Each number is 128 + 24 x the weight over its row's rms, rounded and kept within 0 to 255. Layers, rows and columns count from 0. The size above them is the row's rms in percent of the matrix's.

# layer 6 MLP down, 128x512, rms 0.177, rows 0-53, columns 256-383
size [ 93 100  94  96  96 103 100  95 103  99  95  95 102 103 100 101  98 102  99 106  94  96  93  97  99 109  99  98 103  98  99  98  97  93 110 101 100 104  97 100  96  99 102 104  97  98 103  99  99  97 110 100 104  95]
[[113 143  94 133  89 148 141 113 169  99  94 151 111  97 117 132  97 105 144  95 156 104  95  87 148 147 146 154 156 139 143 165 123 163 163 121 104 118 125 108 125 167  95 112 155 118 140 148 143 105 141 158 112 134 159 147 111 125 152 136 110 120 153 102 145 122 113 104 150 129 136 122 125  98 157 149 105 126 107 136 114 153 150 137  98 126 164 143 123 118  97 112  74 170 108 110 126 145  62 106  93 102 140 129  92 171 126 158 186 132 113 124 102 118 118 102 181 100 124 133 179 131  78 130 127  98 165  75]
 [157 107 135 111 159 128 151 152 126 114 137 152  66 120 132  62  94 123 115 148 123 176 165 122  58 120  88  87 143 136 153  96 137 118 117 127 130 136 123  91 124 111 132 117 145 146 124 158 155 119 132 175 154  84 152 160 126 107  81 117 167 121 101 138 109 145 152 105 117 153 138 168 143 127 148 122 206 104 167  89 131 159 127 121 126 131 159 124 164 158 143 119 126 133 141 102 146 135  85 103 131 166 111  79 154 147 149 159  91 120 112 154 124 196 120 129 116 141 108 145 129 131 119 133 164 108 134 154]
 [140 160 144 111 111 108 118  90 180 117 115 114 171 132 150  89 126 147  93 167 112 170 148 141 126 189 108 143 114  92  97 108 116 130 164 147 129 136 123 170 134 136 112 147 139 119 112 136 151 126 134 124  96 132  97 110 140 145 130 143 134 125 124 148 125 144 150 110 112 168 111 155 142 116 129  82 188 109 120 132 108 126 116  97 148 126 146 108 129 187 123 114 124 102  94 156 133  91  96 133 155 126 142  98 123  99  94 155 137 122 120 128 143 113 139 100 141 186 123 128 150 113 122 141 120 127 134 118]
 [140  85 148  98 131  64 129 139 108 137 143 132 114 136 141 122 165  97 126 137 112  95 111 110 106 106 108 134 137 139  88  88  90 122 150 118 155 139 162 106 132 117 106  95 117 150 148 156 150 122 122 128 123  87 136 108 106 172 122 145 148 114 135 131 134 136 146 121 137 119 151 149 136 121 139 107 136 124 154 140  96 136  73 154  96 141  83 135 139 154 108 121  91 138 151  85 114 173 139 158 118 141 124 133 121 119 117 136 179 157 160 132 109 140 100 121 180 133 145 112  92 138 126 155 101 118 129 104]
 [122  98 145 113 128 128 140 139 112 121 159 142  95 118 117 161 157 124 160 142 129 123 115 140 146 155 168 126 126 191 134 169 118 152 119 173 148 120  99  85 182 142  82 141 137 157 132 118 151 134 110 119 133 125 110 110 133 153 124 112 153  66 120 124 119 109 114 147 140  71 152 128 141 133 116 124 149 106 136  90 113 142 133 126 137 125 108  79 142 119 129  95 130 138 137 100 158 130 119 110 108 143 168 133 120 112 120 110 128 162 127 109 159 160 108 124  94 166 114 153 124  98 108  92 126 131 137 107]
 [155 108 140 135 164 140 145  89 148  65 130 108 166 150 131 125  96 141  79 113  89 148 157 140 114 122  98 145 115 160 115 172 178 101 117 124  99 139 109 140 126 118 119 116 113 126  98 134 109 104 121 119 101 152  82 112 142 124 174 136 132 147  95 143 116 126  94 137 160 107 141 101 170 169 137 171 144 137 105 124 115 108 103 159 121 138 136 165 160 160 122 188 120  89  73 157  62 148 158 156 163  86 129  94  98 126 109  99  98 123 141 111 145 146 102 137  84 167 123 110  88 158  76  99 144 147 112 146]
 [127 148 144 110 100  86 121 179 143 140 110 138 140 183 105 154 153  95 100  97 124 106 149 156 149 121  56 160 152 120 136 141 142 178 145 137 141 160 136 151 159 158 152 111 116 150 118 128 104  99 143 118 145 110 117 153 129 132 165 111 145 141 128  83 153  98 154 158 124 103 113 112 136 160 151  70 150 118 162 121 147 127 113 177 124 144 146 129 113 135 154 111 197 100 134 128 111 152  75  85 143 108  93 115 131  96 133 105 139 139 143 171 172 133 154 117 110 101 111 141 131 141 111 158 123 138 150 148]
 [117 125 121 157 136 112  92 141 107 130 161 121 130 114 112  99  92 112  88 139 135  91  90 172 131 153 111 135 140 111 157 119  98 113 123 121 148 114 142 150 103 118 129 126 153 125 146 130 124 111 149 156 112  92 136 126 105 137 158 171 162 132 123 154 180 137 155  92 135 159 122 165 129 121 102 130 130  68 151 148 148 120 155 165 116 119 143 130 138 142 133 128 102 106 130 145 177 127 153 132 162 119 141 164 136 120 121 154 116 132 133 131 104 138 194 130 192 152 135 130 122  81 124 132 123  94 129 118]
 [123 115 120 172 137 154 145 104 129 155 112 117  87 146 133 113 119 155 138 107 113 105 123 156 151 154 111 137  83 117 174 126 113 164 160  96 165 136 150 137 137 138 141 148 145 129 126 120 136 137 122  93 138 114 151 116 132 129 133 100 119 125 137 152 131 143 126 139 108 140  99 126 150 108 117 177 111 164 145 130 191 119 119  56 138 148 135 134 136 144 138 117 112 128 159 117  89  83 105 127 125 144 112 135 139  98 119 155 132 120 100 128 163 101  95 119 114 161 135 126 111 125 159 105 163 127 136 119]
 [146 134 120 113 176 135 126 125  91 182  99 144 125 104 128 128  92 156 125 111 113 124 123 157 118 175  88 107 118 146 118 177 146 127 110 126 106 116  97  91 137 137 124 145 152  99 125 168 140  99 120 129 134 118 121 136 192 126 136 156 149 142 148 146 140 120 146 106 117 126 144 131 138 141 154 117 103 115  96 147 170 146 107 194 133 125 128  92 147 130 120 111 109  94 118 146  97  82 159 141 115 136 119 113 133 101 162 144 150 155 111 122 115 130  99  63 113 150 150 103 127 160 102 135 135 169 133 123]
 [114 147 135 180 147 145 136 154 139 194 108 142 101 164  94 151 133 108 129 139 140 176  93 137 113 151 166 158 132 104 179 102  85 153 135 102 131  90 107 146 158  66 115  94  90 109 106 139 130  85 135 124 141 136 129 151 138 117 138 137 162  94 130 123 129 135 124 157 128 141 107  65 123 166 111 139  83  91 156 131 126 163 168 140 114 140 113 149 105 145 121 119 141  99 138 151 127 120  96 119 124 159 134 155 113 105  89 125 126 120 110 122 100 140 135 155 169 131 122 161 147 103 112 141  99 173 154 139]
 [108 107 145 157 112 149  94 144  92 142 136 110 144 120 120 131 124 117 160 161 129 137 107 125 139  83 130 118 148 162  85 120 118 133 134 115 121 173 136 148  81 104 109 117 118 130 119 123 104 154 115 120 104 129 144 104 123 155 121 104 126 125 120  76 137 113 140 155 136 100 139  88 137 130 160 121 107 132 157 125 142 109 104 112 163  93 122  86 108 160  96 113 145  70 116 115 122  99 108 105 132 137 141 131 108 167 117 173 120 150 130 112 129 129 120 119 116 186 129 111 146 124 147 138 141 120 130 144]
 [173  91  87 134 118 161 154 166 133 145 132 125 104 115 115 130 140 156 136 117  99  98 101 114 117 167 112 117 132 145 113 123 152 104 173  84 134 132  92 130 155 121 139 101 141 113 142 136  94 150 122 151 127 147 161 124 131 130 133  80 132 112 150 138 129 106 148 176 141  67 130  87  70 119 122 129 149 143 125 139 140 138 151 139 138  57  91 114  96 127 120 108 146 151 165 125 117 122 120 128 181 110 124 134 144 111 138 131 141 141 113 162 158  90  66 147 106 159 116 190 149 144 112 133 114 148 140  79]
 [ 84 109 123  85 140 124 130 160 167 135 101 160 173 142 143 161  99 129 168 201 140 108 137 168 129 127 122 148 132 171 167  93 104  99  86 118 124 146 100 118  85 121 149  87 150 150 108 144 106 129 125 138 124 142 189 109 137 138  95 130 142  70 135 115 119 133 116 121 156 106 117 152 158 160 137 142 115 125 181 114 142 133 131  88 132 125  94  56 160 126 106  90 136 125 154  99 218 160 134 172 131 135 141 136 159 127 121 116  93 157 136 165 150 141 160 151 138 138 120  83 113 124 129  92 148 118  96 103]
 [156 168 172  59 147 150 133 181 136 143 127 109 115 130 143 122 152  99 154 154  85 119 120 152 117 128  85 113 116 128 174 130 159 136 111 140 108 120 145 131 173 168 154 114  91 133 195 112 149 110 102 130 188 117 120 102 113 107 139 169 141 136 105 149 126 143  91 118 122 110 108  75 165 107 134 179 148 157 140 101 125 123 116 106 131 128 135 123 129 106  87 106 131 103 155 132 143 130 123 133 184  60 154 160 153 130 146  79 163 129 171 131 132 121 117 160 134  94 140 121 111 158 125 130 124 119 102 137]
 [173 149 130 134 109 164  94  96 161  78  99 148  67 135 115 147 142 120 111 157 136 114  98  92 147 112  84 147 106 104 142 116  97 168 141 122 133 145 100 115 100 110 150 107  97 134  94 132 152 147  97 128  98 110 131 184 117 109 176 100 134 113 167  88 145 140 117 136 152 127 129 121 130 130 141 122  84 130  95 139 193 139 166 121 143 126 120 116 145 112 114 134 155 141 157 154  92 120 148 146 138 153 137 138 159 155 169 158 131 163  92 155 133 174 142 108 122 131 161 100 127 120 134 132 130 130 140 109]
 [128 121 168 130  98 169 101 154  93 180 117 124 124  89 181 166 123 117 138 134 128 150 117 162 131  99 116 121 151 123  93 158 132 145 149 116  87 109 132 100 130 170 107 141 131 129  66 156 134  74 122 153 144 135 172 156 120 132 114 110 129 103 142 118 171 153 118 121 141 134 117 123 134 111  72 114  52 114 106 160 108 114  92 132 124 126  97 130 125 171 112 148 101 120 139 107 132 125 126 144 103 100 102 134 127 110 101 145 113 131 106 103 160 126 205 100 102 145 132 159  93 107 109  94 138 127 115 133]
 [115 103  93 120  76 148 150 131 144 137 157 150 174 125 133 109  93 140  83 120 123 133 114 113  96 128 148 108 150 120 142 122 159 150 149  58 176  99 146 101 131 101 150 143 116 174 127 114  96 138 129 138  97 137 120 124 131 135 132 109 108 113 153 128 115 105 141 135 130 165 113 116 159 106 153 116 142 110 149 172 112 135 151  86  95 130 130 147 144 139 171 155 121 121  63 125 151 113 145 155 153 142 114  98 101 178 137 145 114 133 118  97 137 153 135  93 153 107 154 139 107  77 140 111 126 116 146  94]
 [140 121 170 118 184 127 131 142 180 154  92 130 172 100 132 136 112 130 151  82 150 148 142 121 136  91 143 119  94 122 120 124 125 123 129 158 143 164 125 158 114 125  88 179 126 123  75 146 162 126 125 104 148 103 114 122 108 129 112 119 130  85 116 132 140 115 132 142 110 147 138 120 130 107 137 150 126 158 131 156 130 155 104 115 142 163 144 108 140 106 142 102 129 132 119 104 160 139 191 128 109 115 125 145 170  68  96 110  89 147 121 122 121 121 135 144 129 158 163 155 127 140 111 150 148 142  99 150]
 [121 153  96 154 118 163  98 114 136 150 129  95 120 137 126 146 143 109 168  91 125 158 116 140 112  88 154  75  72 162 121 149  99  86  92 144 163 127 152 134 138 139 144 115 123 113 128 135 126 109 151 117  90 167  85  88 145 131 111 140 154 109 125 130 127 130 145 111 113 132 147  97 133 119 111 171 148 138 109 111 158 151 116 127 157  87 161 120 149 147 154 115 128 147 165  90 137  97 144  98 154 114 146 156 121  73 106  79 113  93 115  99 120 137 112 117 129 134 102 100  97 144 153 131 105 110 139 135]
 [142  94 104 104 144 136 137 129 103 117 154 164 127 180 151 115 143 122 161 101 121 111 177 149 166 127 116 139 139 115  96 143 127 122 131 147 139 168 138 132 119 121 126 148 140 112 148 140  88 132 147 123 120  94  95  99  87 117 119 153 132 133 135 113 114 136 156 120  80 161 151 135 105 135 128 150 158 124 157 141 145 131  85 115 146 101 109  87 142 123 140 138 134  97 123  87 133 129 162 142 173 165 150 123 137 154  87 105 105 151 110 100 165 149 130 117 127 141 131 154 142  80  82 108 168 137 109 130]
 [125 106 116 128 117  95 125 142 145 146 121 168  94 109 163 124 119  94 114 130 100  99 145 132 130  90 140 128 114 160 163 126  67 104 135 162 118 143 105 157 116  99 147 116  80 125 144 122 151 154 133 127 117 182 152 105 120 130 124 122 139 142 159 128 129 124 100 137 107 117 188 140 113 101 125 102 110  87 138 109 169 162 168 144 116  94 141 142  89 108 112  85 110 120 104  84 118 107 130 119 174 128 116 148 156 115 139  87 129 121 126 102 124 109 110 117 116 124 111 127 112 136 106 132 104 158 161 128]
 [152 128 116 103 119 101 126 149  73 160 139 155 135 157 128 177 124 120 116 134 100 124 163 143 169 121  97 167 107 165 184 139 102 141 124 116  98 136  98  80 176 157 166 136 131 122 160 118 150 100  84 114 106 152 114 125 146 123 107 116 177 128 166 117 145 155  82 161 119 170 112  95 110 150 108  99 117 149  87 123 126 113 139 132 127 174 117 157 100 150 158 138 143 132 128 161 121 172 152  99 157 144 133 162 118 154 126 133  87  93 116 122 135  99 136 119 140  98 122 149 122 135 162  85 138 126 128 169]
 [128 135 114 140 148 143  67 121 104 122 138 120  54 123 119  91 130 109 143 119 125 138 119  98 106 102 140 127 115 127 154 146 127 121 112 135 171 126 142 155 113  85 165 133 133 153 134 107 123 137 129 122 121 153 163 125  83 146 127 151 110 123 100 122  78 163 102 119 187 109 101 103 143  92 134  95 142 138 130 126 123 100 126 131  81  97 156 146 163 126 135 165 151  88 135  98 145 147 146 125 135  87 174 107 154 137 143 126 108 113 112 140 111 103 100 108  94 153 118 137 105 117 141 147 135  78 107 136]
 [129 158 126 136 175 121  99 170 154  86 125 134 128 128 112  99  86 126 112  94 112 147 116  98 116  70 114 141 111 149 159  79 122 126 120 147 104 152 124 117  86 132 132 104 138  96  99 135 118 150 137 109 102 146 100  90 118 129  84 137 113 129  92 166 131  94  73 131 136 148 133 125 140 128 131 111 148 112  78 133 136 165 155 145 135 103 120  93 162 130 111 111 157 114 163  86 150 109 139 124  86 119 135 109 110 135 115 137 131 111 102  98 138 131 106  78 128 181  98 157 142 161 131 139 190 125 110 154]
 [114 120 104 154 141 148 110 131 162 150 115  90 163 141 122  91  93 139 102 142 131 128 147 164 144 109 180 106 191  58 113 136 112 164 129 129 143 153 135 106 167 119 143 164 121 127 112 126 119 165 108 121 100  88  68 154 178 109 151 136 151 119 123 107 102 156  96 157 115 144 115 139 138  89  96 135 134 128 164  95 104 122 120 132 121 116 127 150 123 117 118 133 125 132 101 132 139  91 143 156 106 141 149 156 133 141 118 111 120 116 144 107 136 130 102 118 116 141 124  98 117 152 136 108  90  86 154  70]
 [128  96 186 102 123 152 128 185 117 136 163 140 137  95 125 136 153  80 133 112 158  80 126 110 111 127  91 132  75 127 153  86 150 113 134  92 121 135 125 105 148 139 104 151 133 163 129 144 158 151 138 131 143 166 115 144 117 169 102 117 155  60 110 140 149 139  95 116  90 136 102 131  63 132 136  94 147  97 161 130 114 137 165  98 120  70 100 194 101 162 135 147 125 164 142 128 139 119 105 128 107 149 154 151 118 113 120 142 125 144 125 121 145 133 154 168 120 103 128 111 172 127 103 107 157 151 139 114]
 [117 150 165 140 116 164 144 140 104 101 109 127 148 151 129 153 122 149 124 137 132 126 104 100  57 112  75 107 120 108 146 163 105 119 121 172 108 117 114 125 116  99 167 119 108 105 141 160 119  96 139 141 121 167 161 114 141  88 170 161 126 130 131 139 125 140 165 135 123 144  98  80 166 120  98 135 134 115 111 130 113 136 134 117 142 145 122 128 114 134  99 131 113 147  79 143 126 137  93 132 136 111 168 114 134 133 148 107 162 135 156 126 135 165  69 134 136 125 132 158 150 102 137 145 133 162 120 150]
 [140 159 117 171 128 140 101 137 148 138 103 121 131 141 116 143 139 114  80 106 117  91 130 151 123 120 144 142 128 130  91 138  84 175  77 144 143 130 133 129 116 128 116 117 149 121 154 124 111 150 136 133 125 155 114 144 129 119 120 128 152 157 161 116 115 107 121 107 119 144 155 142 149 133 118 116 116  89 114  87 132 177  91 112 175 167 126 111 116 101 161 129 130 157 114 168 133 123 120 129 139 167 107 124  85 111 128 137 141  85 146 143 165 147 149 133 171 110 153 165 112 158 164 131 139 120 133  88]
 [117 123 104 115 115 114 123 148 147 106 107 129 119  90 142 112 125 124 131 155 101 101 114 116 112  82 167 121 120 145 137  85 170  95 138 173 134 104  99 137 142 132 121 111  93  89 123  79 149  94 117 144 122 140 161 139 153 113  94  91 102 131  95 106 120 102 157 134 132 140 130 135 112 109 155 159 131 116 133 154 162 134 128  98 138 139 109 175 121 118 107 114 119  98 110 157 122 174 139 136 167 123 136 135 133 119 167  96  95 146 139 146 118 156  82 117 109 123 137 130 151  93 152 157 120 109  99 140]
 [147 139 118 130 145 155 172 158 122 129 135 107 121 114 103 106  94 144 104 151 103  95 139 137 133 172 145 136 150  91 126 123 171 124  84 116 126 147 153 150 123 149 168 155 115 115 153 133 104 146  95 144 100 113 124  73  97  78  99 133 116 153 116 132 119 103 125 131 148 130 158 143 135 121 132 145 118 126 131 107 114  90 139 107 161  95  91 114 125 157 126 153 147 106 129 127 153 155 109 159 136 123 145 125 124  70 136  81  54  94 144 125 144 153 131 109 139 142 121 127 125 142 132 111  99 116 122  99]
 [108  73 152 127 169 124 106 115 133 179 117  90 102 102 122 152 102 124  92  54  93 137  99 149 110 129 118 138 133 115 125 106 148 110 146 132 120  74 133 116 105 121 136 130 117 150 127  98 122 123 120 154 118 113  99  99 119 116 122 142 136 130 180 118 122 148 151 190 152  94 138 122 110 124 123 125 137 174 158 104 125 122 138 117  69 123 119 157 134 151 122 135 135 131 169 136 123 134 138  98 125 128 128  74 110 116 162 128 103 132 146 105  93 164 130 123 132 139 147  67 151 137 162 137 148 108 142 161]
 [128 104 132 152 114 119 120 113 109 164 131 144 128 131  99 121 159  98 136 131 142 125 118 132 162 168  99 100 109 162 141 179  78 159  95 115 143 115 153 126 144 135 111 137 124 133 117 142  91 106 109 155 115 104 153 116 133 131 140 169 131 122 162 133 125 106 144  92 141 179 125 136 112 111  85 138 109 105 107 166 132 113 108 123 196 111 130 105 168  84  89 151  75 149 150 128 163 124 110 147 136 128 102  96 124 149 140 157 149 142 149 116 158 139 118 106 141 130 136 153 138 122 131 124 116 123 101 113]
 [135 128 139  94 128  94 134 127 110 188  93 120 161 130 149 128 148 133 134  70 100 102 154 122 129 137 125 110  89 131 148 161 135  92 132 160 119 117 137 130 153 142 102 136  97 103 150 106 116 109 146 115  89 170 115 139  94 119 144 103 129 138 118 128 162 132 151 125 126 164 149 132 146 127 109 106 148 149 110  99 142 121 122 151 126 109 136 112 137 104 147 124 148 122 144 134  98 122 148 115 137 143 108 137 109 199 131  93  89 117 126 131 127 156 123  97 158 126 108 109  75 129  92  88 102 147 164 124]
 [141 134 124 136 132 106 168 121 107 103 124 162 121 114 144 102 150 134 117 116 101 165 167  92  93 130 113 121 172  96 147 163 121 138  94 113 109 181 104 128 124 134 108 117  77 118 116 110 100 148  80 116 152 123 125 131 123 124 129 116 138 132 161 117 106 109 124 109 146 118  98 104 123 158 105 186 129 129 117 132 116 150 117 123 185 131 166  83 135 120 112 156 171 161 150 145 175 115 104 111 149 160 133 137  78 106 141 165 160  94 177 108 123 111 156  92 121 157 150  88 146 143 107 162 129 140 105 108]
 [125 103 132 165 111 145 145 116 113 187 103 163 183 144 154 141 127 127 108 135 142 150 108 143  77 122  98 126 148 129 125 106  88 151 132  80 153 113 112  90 115 110 116  96 121 155 135 161  95 135 154 131 136 149 104 131  81 170 156 149 119 132 151 112 115 121 106 148 171  90 127 121  82 153 184 152 127 112 203 119 144 106 173  63 152 144  89 111 110  87 153 120 142 119 100 150 174 131 113 128 105  84 159 178 123 160 111 132 125 127 138 108 119 135  87 112 122 153 175 121 161  87 108 129 174 128 144 143]
 [126  99 129 148 120 156 156  98 100 112 120 128 110 163  94 117 165 135  91 128  96 112 101 136 139 135 114 116 126 102 150 157  89 146 129 119 118  87 102  98 116 115 124 127 145 176 151  98 136  84 129 163 131  63 162  97 165 126 120 143 144 173 146  96 134 176 119 115 144 145 140 144  96 135  99 166 155 162 108 154 103  96  99 156 143 109 126 110 118 130 135 174 149  93 113 106 137 142  85 123 170 140 143 117 158  97 127 106 136 158  99 109 140 168 121 161 137 113 172 100 110 160 115 111  94 147 168 154]
 [ 86 131 158 117 182  89 131 144 156  99  87 105 146  87 108 119 167 145 120 105 118 171 105 134 103 108 163  97 182 150 126 150 149 122 149 132  93 150 151 119 155 124 152 177 136  93 133 146 100 161 120 149 102 126 135 112 160 157 104 145  91 154 118 126  89 123 122 113 152 131 108 136 132 132 158 165 151  81 127 125 134 113 136 134 128 137  99 104 143 154 124 137 142 119 176  71 103 133 112 140 111 146 126 118 113 136 171 144 147  90 104  90 157 130 160 128 127 128 175 119 110 104 158 124 115 127 158 140]
 [146 129 157  83 143 133 133 116 148 107 113 146  99  88 117 132 166 115 133 136 102  94 101 123 117 172 128 115 134 119 106 127 155 133 141 119 139 142 144 136 135 111 123 161 139  71 143 116 128 160 123 154 127 127 100  97  74 110 112  92 109  90 115 175 165 164 164 126 146 128 163 130 128 114 134 129 115 140  69 110 157 103 155 186 125 104 144 116  96 109 180 163 134 111 142 132 110 112 157 128 117 141 130 129  96 131 127 114 137 178 150 111 146 118 123 114 130 133 160 103  98 149 121 128 134 156 137 122]
 [148 139 150 188 130 161 140 175 117 133 127 163 129 177 114 154 135 107 145 133 163 115 121 144 171 124 133 129 120 160 135 146 119 118 116 124  89 113 138 119 144 181 144  93 158 108 128 120 150 156 139 131 134 111 120  98 154 116 115 140 139 180 129 131 109 110 130  90 106 139 142 138 130 142 102 164 131 133 117 149 122 139  92 128 132 110 122 117 130 117 136 127 114 119  96 132 116 113  89 104 154 117 152 165 133 144 113 144 134 134 149 111 119 110  91 146 134 150 142 154 144 140 151 125 111 129 114  87]
 [124 150 144 110 130 147 119 107 124 121 190 179 137 122 131  60 113 162 114 134 121 171 145  82 131 138 115 124 155 160  95 124 123  98 114 148 111 101 136 131  87 105 151 119 151 151 106 138 131 125 106 129 134 113  89 132 126 144 146  98 118 133 144 131 141 183 105 101 151 116 102 173 112 135 102 131 131 145 152 104 124 100 127  80 143  98  92 119 138 126 138 128 105 108 108 154 164 167  93 141 146 119 162 145 137 138 113 133  53 115 106 126 129 111 145 134 149 123 128 156 145 110 149 153 126 135 178 154]
 [127 109 110 203 135 135 171 133 111 111 175 106  87 160  71 147  90 116 142 128 100 153 105 143 110 142 128 116 137 153 157 116 141 136 125 118  89 123 161  99 160 120 104 179 173 133 114 104 125  84 152 125  99  87 159 120  70 125 149 150 117 122 149 101 156 134 117 161 125 137 132 144 138 129 125 111 129 126  98 114 158 122 164 147 111 125 146 128 151 106 152 123  90 113 128 132 121 124  95 159 138 123 129 121  98 127  97 140 119 130 102 147  96  92 164 111 144  77 138 112 161 157 127 157 159 109 137 156]
 [137 190  80 149 143 135 136 150 138 140 142 115 151 164 129 154  70 105 117 110 133  90 143 151 117 119 135 130 136 149 124 144 108 143 122  61 109 179 134 134 151 146 193 127 125 104 138 141 114 119 131  93 130 157  77 127 135 146 172 139 160 103 164 161 136 137 102  94 166 126 157 131  93 139 144 189 220 120 108 123 140 120  89 147 151  78  83 141 153 126 139 121 157 104 107 104 112 125 102 133 128 113 159 119 136 139 166 129 132 106 152 124 153 128 112 139 101 168 127 126 143 123 153 144 140 107 132 166]
 [160  98 205 142 147 142 116 133 138  94 141 121 143 123  50  98 150 122 129 144 127  97 128 152 161 147 131 117 131 134 154 109 138 119 139 115 116 110 148 182 137 123 137 100 147 141 121 126 150 134  74 157 160 164 123 139 134 110 148 121 105 156 164 146 120 139  93 130 117 175 119 157 135 135 143 161 155 155 138 148 128  84 150 138 175  99 147 101 105  96 109 166 159 103 118 133 120 144 168 143 129 128 109 133 135 165 198 126 149 159  65 135 105 132 107 153 125 124 148 136 136 154 140 125 132 103  87 130]
 [144 111 120 120 121 155 151 170 140 135  82  87 113 162 153 146 113 126 132 158 173 174 122 105 156 130 168 155  81 132 118 119  92 143 133 115 109 102 107 110 131 174 159 143 105 166 154  96 113  98 102 139 147 120 131 186 126 122 114 148 167 127 154 107 165 116 124 113 136 131 168 129  98 115 122 125 108 133 109 127 161 102 114 134 132 132 139  95  93 129 107  96  59 133 130 107 112 154 131 123 152 130 132 144 124 150 118 139 133  97 124 174 146 123 138 145 154 151 121 124 132 143  78 164 137 109 161  73]
 [118 145 164  96 119  65 105 119 109 110 102 115  93 122 117 102 149 152 141 134 157 110 131 114 119 136 132 184 154 155 140 129 124 178 156 130 139 150 154  93 139 125 155 131 132 125 146 169 145 122 138 106  88 144 117 109 147 140 154 163 121 119 168 153  92 109  87 142 135 115 155 103 133 158 137 132 150 162 131 124  99 135 119 147 111 130 102  81 116 115 125 147 139 145 144 189 116  81 117 133 152 155  95  86 111 131 122  66  87  93 158 119 111 126 114 172 150 107 134 162 127 132 142 153 123 109  96 106]
 [147 120 123 117 126 126 133 104 159 127 118 158 112 145 135 117 166 110 124  98 159 107 144 116 159 112  85 144 132 112 119 150 185 139 110 138 121 149 105 185 152 114 135 139  98 152 116 140 104  98 192 132 136 147 117 117 146 100 110 135 122 162 138 120  85 117 132 137 100 147 126 123 120 106 103 141 132 132 135 138 119 111 109 101 160 112 129 113  97 184 116 105 123 122  99 165  82 110 107 162 124 143 137 132 116 136 188 129 153 110 115 130 105 162  92 181 130 151 118 149 145 104 128 108 151 117 120 123]
 [130 140 117 117 120 170 133 160 135 123 123  79 109 127 140 112 172 141 128 115 142 116 122 131 142 148  78 162 135 142  75 162 145 111 122 121 140 151 129 175 121 160 123 114 138 147 135 123 134 150 100 148 102 139 106  96 113 125 108 114 152 141 131 134  97 155 163 120 105 104 156 125 129 122 122 127 139  94 108 143 154 140 139 140 122  88 127 141  52 112 100 142  92 150  70 108 138 101  95 142  78 131 108 104 172 131  94 144 109 145 148 142 159 141  73 102 114 121 158  57  96 129 154 195 145 136 168  79]
 [ 94 134 118 139 122  81 110 148 155 132 140 132 125 113 120  98 109  99 118 149 147 135 109 104 133 126  76 132 138  80 116 108 124  94 101 139 178 135  81 147 129 124 117 124 115 127 139 129 151 148  95 163 135 148 169  99 104 130 137  95 142 124 124 139 108 158 138 102 117 139 140 135 109  92 170 137 126 120 145 136  96 122 154 105 167 166  75 147  84 100 110 166 169 166 125 166  73 167 175 153 120 125 123  81 132 105 103 117 154 128 159 113 105 129 116 125 128 120 133 132 141  83 159 132 172 135  95 106]
 [140  93 106 138 158 125 107 189 101 130 122  80 148 123 158 153 149 145 106 149 129 121  83 124  88 126 128 144 139 137 138 108 114 111 114 109 134 106  90 160 100 119 155 117 131 119 133 148 140 127 174  87 101 134 139 139 117 156 106 107  95 120 157 128 127 142 151 144  97 142  93  84  96 138 137 111 102 125  93 130 180 152 107 139 151 116 140 110 126 148 145 140 118 116 138 107 146 105 132 167  96 158 132 124 127 112 137 138  96 135 131 187 123 101  97 117 152 100 170 130 152 152 142 150 161 111 147 142]
 [119 162 149  97 152 137 163 180 106 139 118 118 181  72 127 159 116  98 129 101 125 165 122 170 139  79 111 130 148 102 138 115 107 117 131 117 144 111 129 125 132 157 140 153 178 110 119 146 119 132 138 126 148 101 137 137 128 150 120 110 144 139 102  99 153 128 176 132 127 148 155 133 139 119 153 131  97 152 163 160 103 119 181 126 109 114 142  91 109 114 123 145 142 182  80 112 141 176 154 140 112 107  96 136  89 123 132 118  89 152 165 121 118 102 150 147 174 125 142 120 134 200 169 149 118 130 149 162]
 [122 116 119 138  90  96 144 164 155 151 180  97 139 125  93  96 108 132 118 127 157 148  92 145 135 130 102 131 127 170 154  95  97 115 165 121 106 152 150 105 147 136 154  86 163 124 116 128 135 114 147 114 169 116 132 100  67 115 117 112 142 115 115  90 122 131 144 115 131 149 107 180 112 156 158 159 140 105 141 118  86 122 144  89 110 149 128 161 137 152 103 141 135 140 155  83 121  90 157 142 115 164 177 118 112 139 179 113 102 125 116  73 135 162 135 143 182 138 119 110 136  94 128 177 117 102  79 111]
 [147 124 168 143 168 164 154  96 103 136 161 168  98 121  81 127 154 165  87 136 114 132 113 148 124 175 132 118 144 123 117 141 189 127 144 124 125  83 164  96 123 119 156 132 109 130 106 136 118 105  79 107 111 135 118  98 169 146 110 136 121 129 102 145 100 138 141 119 131 158 122 124 143 117 158 155 114 140 133 137 119 116 143  93  88 147 110  73 112 175 137 161 143  68 100 158 113 127 142 151 129 120  91 116 125 106 115 181 140 121 138 114 132 149 165 146 128 128 166 181 104 116 152 103 104 122  94  83]
 [154 132 114 125  99 134  90 121  82 115 149 158 105 155 146 126 125 110 131 129 137 113 112 151 106 128  96 109  97 151 154 137  88 117 130 113 183  79 161  92  96 132 141  97 139 111 130 136 107 155 145  94 135 115 130 135  97 157 124 105 155 118 127 154 106 120 144 161 139 138 132 117 133 109 165 149 142 152 112 114 119 120 193 120 103 137 122 162 122 104 104  87  71 141  94 163 143  81 123 144 144 109 131 143 129 135 122 159  96  99 115  96 150 157 103 130 157 149 103  74 139 122 162 111 151 107 121 166]]